Weights of a small transformer language model.
Architecture: rotary positions, capped logits.
Each number is 500 + 50 x the weight over its row's rms, rounded and kept within 0 to 999. Layers, rows and columns count from 0. Numbers have three digits each. The size before them is the row's rms in percent of the matrix's.

# down: layer 3 MLP down (transposed), 256x96, rms 0.121, rows 189-198, columns 0-95
# gate: layer 3 MLP gate, 256x96, rms 0.0622, rows 190-198, columns 0-95
# up: layer 3 MLP up, 256x96, rms 0.063, rows 190-198, columns 0-95
down189 092:516508528538465507559476439523584482521511545492461396490471584573456533561605448477448408414600507486560429532570544548510595561479504492504491518500474412514600565543429477497515480529517563545471500450549450535552533528478548416526544431490590540426522492448525523536489544520583592538
gate190 092:535559382445515440495508402441487469437471513435469414570557505577562446445553555527497580566540466511553407493463520547512476549500553459413512481476441498508496491457472527529496451364571437535564433501495548525501569499509536541447526569499460423526560496558410518559540559583489500465
up190 101:451473573494476449443526540525455439499498377533470513474440507442526439434439487574531495564575527518531487622475507460489512475499455540568536577468527559496518511590451472555441564555533475495530542493411523487481508521496551448556572510381632388465496555485549561509440436461564498478
down190 093:450500384548487407385551630557515539517463509529610494442516510503487494520553524622521498518498529573495594505522479530435397545483460460533506530421467533472465545471453562555468576543479393455488512506478467564498503562418408577453526454476495459497433455493521498491524466457497475440
gate191 119:549486517517439414448543514424480446577569483581500501525487497526523453477458535540467467558467480451504426567514563534415498480476449596577476543455403554442614546550493438482488446411507475500487517506449512516505552438576496559511450471510563497588455598378565384490512506503510538483
up191 105:542471506529492520519475477463519546650504504564577426566504509535499474510500461582504451579438464501447505552498496499428526470490447518535476460414457547399605567542445417486544498473523473567499569553463561570622527493554523465565489493533528573596470581435538424493552498547541534450
down191 103:529501434434490481488441468581498456569498506522521545538475457556518479575474462590538482499598551439430545492596553472499444576465510534577475511477452443485483432505431513506534483462525449602481494459437537459522505519534545517556453496526572561639521519417558567447383466540553504391
gate192 108:568507523420472509489511491506502480500550522602567537527495416451629491511434499522506532515537524448468498535541543474493471528458561513508465595564442539624445394479481401476479509396515488460540516611458509534416565425456542489488412483533586516539574484472521551481587557563500484541
up192 107:561498434514443536565412507502501518460546513515538558462528525494520560498511567496523544626472527442473413457547495527439500541511493469470480601506536548508491467497540500553533474466489503606544551557482530548489447471452609384469440583498554517475589554521483411579617558567493525601
down192 090:507516429488509597479458511412461419454506447489450434535415555374487428599483532501459473530399506450398476501449473601489475575534492523522436449569515488476498517586535576474492485459487542482479542453479455566476513436473483443474468490513571497575510544507502580448449425475585448418
gate193 099:587486538467441565518450542411498394466437585431495531447486455425475482517524538451510427470517507626480483595450461494525533440524547480490497464467479440504475505476501472479462458481538590506458588547493449491568492590561598514523450570427461503371494481589478498489502521572441474428
up193 092:444528547470511485384527472479588523477490598495539506503473462451504540548514489517551546466505429608548429537448491569434511475602525540534584467431563478519415511560486510572511402416503530590529513521490512511507519488458490539480512448395522469404457477507504491451509565505579652465
down193 087:483534448479482474508455414437453477464502485517490493522447581540473474496513474548452566505473553481571496465397556459508568493571439495503509595464595568555519408538498438586502452573494552544466463494577398529421449511527424442504556462491500565606483527382487456506385512508539544524
gate194 095:498517516421427516530471504526520529483562422614434525546518455512527467432427440442409477545548411469381469534504478415451505474521469539521553605591451561533508537516583411418567520533481504522594429401453523506576508448544508493543474512487528417481577516477532468507448476483505495523
up194 088:519447465514458498476418475511526416443409432500471538429483539532468515433481568445461610498447441555527492526552426538582513539498551488476424479411491453527469475554486580531553429554372519453541515494517439479406544500469529463527412476502439425537450566537586569494552509542474559561
down194 096:481435534534555489523453529557450491615550556467528588448457546541504482442474623532416562536383536466507418461488543549499547470428513513514491479501595436534593501508559476511500612494474453554482492582567482479506553442545549507553445499536508492575487510450432529461573493402502482419
gate195 106:535566444494496588490447523467402574479503456525426528501459473565410445473462469460548503521475452456437454594452503468550508532580471588562540505501484563486469493486570513559377467589484497483492516481465556494552422441570538548496465515476560492437492478497565501610619399464568499472
up195 112:560502518504428463444531440538583509493386439541561452414508471590510506393517474431489471487579520471401536511528531552548444480461508522513502474535590485590437481482462593480455518490479444480475503444556471508529578522525557506500529502425517396554491494591428536524386544456541409535
down195 112:566554612529488544531517472497415563452410442434519430427474507562443455403506432473481470488505488460541506490479610573452501508510466516512509481595550567588409464419484595525457504544459460538508514520627469512443515491534494499553473500499523457421401498533408438477451505469514521547
gate196 100:507549582459482558455400425545610623520516513655481548496627413537548630546507480441472453503527479441482465510539497492550525533521449516516485445530440494448433485488451510478462423467458487524515424470499517455522540520476549579524497458546540489559468478439531484510468495545506511388
up196 100:614544532534552488505520400470570582579471522511458475442584453527501449599457505442505430515445524448481502438442459485501596471482522418532525482601476464430435444387496444498394461482570438487480514571496548503530519504521497500473520536564476432541481508434438443513412483578518513444
down196 099:548562523489503484461479444570581600529494482462587414543567524585454519465471512477515564410527429448576556564377484535548536428626504567506473505528444447503443512404469460482485515538453523433458433435449548423495522563524446520573542483492487460453493454442534538471486464545517484440
gate197 103:538475484546536425546501592531531519398496542537552493475487493491516621582477377484514453527488492495440556510481494558495524512531449527403503462462531468537571415566428443546405400552480464546614550511508502530389424539454528542606527483488512459533427507469508523483564496500555509447
up197 099:521559471474559513407460410500507534660520585487533493523491509413508492408439533477475487527413410498465477544514437413458452480501495500498453456475518536454482456435559566502507618383503516583452477533558583520543541535467499494501473617568450460485520443557457533537508518477478503563
down197 100:398452507457562442511491560631410460490484478501562484475555502504524535401469375493521591498439498511431525424499492561499493433479510542474442513418449486443497476458498547534544538531478464587432535569522548600497455473505490508475484530494535460433512517473434599509549356524484500430
gate198 105:476538437474439546460466535475509533501544514516523420492568465481515457407517560472495558491431483521429398407486463573538582542519450548496503493510488568465452484511582480446527416477454446527446427501575556511490514431616475447448562433530598591489530602407562477484545562500524517454
up198 105:459437521571541500454493488555534471478397468577424563607415529467474552548420467545504468506571498432481541646458564402457425485413540433581521504478484459552534508500427532581435508537530488549556531508496471502516487525424500570556441532519437472495438498573441513469526511462524524553
down198 127:443464508604455563448517531549514512490386538522504488624450527533474593496442534576420465474499593435516502582447456432446445550483479486522568468556432515449514503511436480539389437512541498550500498507483508455470378514496528573566561483531454608573459493526482502471542534462509458560